Weights of a small GPT-style language model, trained from scratch on English Wikipedia.
Size: 13 layers, width 224, 4 heads of 64 (2 for keys and values), MLP 896 GELU, vocabulary 8192.
Each number is 128 + 24 x the weight over its row's rms, rounded and kept within 0 to 255. Layers, rows and columns count from 0. The size above them is the row's rms in percent of the matrix's.

# layer 8 MLP up, 896x224, rms 0.121, rows 398-403, columns 112-223
size [ 98  99  94  98 103  96]
[[136 131 135  87 126 100 162 140 130 137 132 141 127 105 142 105 122 138 144 159 117 166 105 119 102 163 129 133 135 122 119 106 124 134 134 119 137 116 135 128  95 136 114 166 162 126 150 132 120 111 137 152 109 128 128 134 119 181 124 142 169 151 133 113 138 124 132 142 119 117 142 121 136 147 127 115 144 164 133 122 114  93 109 118  91 111 105 129 153 136 136 132 120 101 155 109 156 129 142  97 147 111 104 125 162 136  89 162 171 100  59 137]
 [131 146 118 142 125 116 130 100 137 159  94 150 103 101 133 133 102  77 122 152 137 125  98 140 145 110 114 123 108 118 129 112 175 147 184 124 119  98 137 138 120 132 152  78 132 112 127 167 115 137 105 145 125 136 119 112 116 120  87 164 122 132 112 151 140 145 145 148 114  72 141 113 132  89 144 146 124 122 158  82 134 146 177 143 126 162 126 118 151 116 105  95 112 121 109  85 126  57 134 139  99 150 154  91 156 120  82 170 104 117 137 103]
 [ 85 149 140 114 144 162 144 125 159 133 148 135 143 132 152 159 133 169 110 129 120 123 125 104 103 197 135 122  69 114 100  65 121 120 127 152 104 127 110 140 123  84 139 120  98 139 137 123 119 155 123 140 144 141 141 114 138 117 185 120 132 160 161 183 134 116 103 118 158 157 164 104 119 178 140 156 147 132 161 146 141  94 146  90 115 131 180  72 135 117 148 163 116 174 129 152  98 156 127 120 128 134 117 112 106 116 166 140 171 112 134 122]
 [102  91 140 109 134 126 151 123 121 111 104 155 115 112 120 123 119 138 113 142 129 113 106 128 111 120 104  88 117 145 175 108 178 135 188 106 153 143 136 106 141 155 115  99 102 160 143  98 101 101 157  52 131 103 154 115 183 182  98 139 117 161 133 101 148 108 126 134 127 102 106 106 133 134 150 111 101 127 111 141  95  91 129 142 148 136 118 155  99 143 132  96 140 132  97 131 116 120 117 113 102 188 150 157 132 111 152 124 140  93 150 107]
 [ 99  73 102 125 108 136 121 129 146 105 144 173  85 151 140 139 163 131 137  90 162 125 119 177 139 130 119 112 143 160 138 173 144 124 102 109 120 123 178 103 117 103 148 142 158  89  87 145 100 127 128 157  94 152 125 142 119 121 110 114 109  70 178  96 141 111 121 162 133 155 136 118 108 117 111 142 141 144 143  99 126 124 118 108 143 135 123 133  95 119 121 111 117 149 143 105 138 134 120 141  96  99  89  89 233 109 127 129 119 129 127 117]
 [139  86 154 154 114  92 139 102 111 121 164 117 108 140 151 144 111 130 113  73 132 157 151 111 108 118 141 149 163 110 124 112 114 174 131 137 143  89 144 113 161 112  67 133 131 167 181 116 167 143 105  72 160 141 126 167 128 184 107 127  95 138 104 105 129 133 122  95 147 113 139 140 146  99 204 139 137  89  88 104 121 106 166 147 108 129 134 112  87 118  94 113 111 127 103 124 150 107  95 153 117  98 145 116 103 176 120 103 149 132 143 140]]
# layer 8 MLP down (transposed), 896x224, rms 0.0639, rows 398-403, columns 112-223
size [102  97  98  98 102 101]
[[114 132 152 154 130 126 112 140 123 148 110 121 154 109 156 116 136  99 177 110 137 118 124  76 135 113 139 140 145 148 115 105 110 122 138 149 121 103 129 105 168 118 165  92 118 108 112 160 142 125 151 126 155  91 138 131 150  99 119 135 103 122 122 169  99 100  89 138 121 168 121  92 127 170 129 176 141 132  94 119 150 116 100 146 142 131 156 139 139 124 139 112  92 146 120 117 106 105  80 144 122 130 160 145 165 123 154 146 111 136 116  73]
 [148 120 178 161 114  96 122 162 116  85 223 107 119 127 163  93 116 171 136 121 122  79 110 110 126 111 133 147 112 139 155 163  97 117 152 121 170 192 116 113 166 130 124 131 132  77 105 111 106 113 129 134 143  86 130 141  95 116  98 126 132 108 161 125 124 146 164 152 135 120 153 123 144 181 138 155  92 133 103 150 179 124 149 125 145 164 158 148 137  90 149 114 149 126 143  82 128 152 121  95 123 148 141 154  91 107 100 157 146 116 117 134]
 [113  73 128 149 146 119 132 102 123 121 172 156 112 121 119 155 110  88 150 127 154 111 137 115 113  93 114 137  88  92 124 143 180 145  99  97 103 122 124 130 113 160  93 120 121 152  98 138 132 132 163 123 143  99 121 102 128 106 155 102  82 168  98 146 137 162 150 129  92 121 148 160 140 106 116  82 142 131 187 151 114 123 158 121 117 109 134 130 121 170 148 132 132 112 135 132 171 108 158 156 127 160 138 120 133 158 133 128 127 117 127 135]
 [110 141 100 130 109 163  69 133 116 110 130 117 111 110 123 183 108 113 111 147 109 114 160 157 113 144 144 144 120 111 118 150 146 101 143 177  97 151 108 136 116 137 121 128 123  59 165  99 111 169  99 108 152 144 156 137  93  92 145 138 134 148 102 148 129 158 104 137 167 152 149 115 127 154 142 147 127 114 130 163 132 120 145 143 152 148 113  86 151 120  95 178 115 154 115 178 159 110 142 130 134 113 122 125 140 163 129 120 137 142 108 108]
 [164 108  68 106 130 150 126 111 118 128 104 126 121 134 148 134 118 124 133  95 114 133 137 162 141 133  91 104 117 116 105 145 166 135 121 144 108  90 125 145 185 163 118 112 132 138 141  97 114 141 100 121 122 136 149 124  98  88 187 154 127 154 176 110 155 128  95  75 116 135 160 144 157 135 154 138  69 103 113 147 169 115 144 146 127 142 124 159 155 146 135 137  92  94 188 106 120 105 127  98 148 144 129 114 125  86 168 159 124 157 147 128]
 [102 110 153 106 104 138 124 120 131 189 101 139 104 154 169 128 138 137 101 116 146 131 146 100  85  84 161 137  79 120  58  92 106 142 131 104 150 110 135 105 131 180  98 134 169 141  91 107 116 137  95 136 111 123 157 142 163 125 115 130 152 113  79 149 148 163 102 110 155 137  92 167 112 140 122 101 159  72 122 129 151 151 148 148 137 128 129 110 104 145 121 174 108  79 122 127 132 112 156  82 117 131 105 118 150 131 123 129 103  81 128 110]]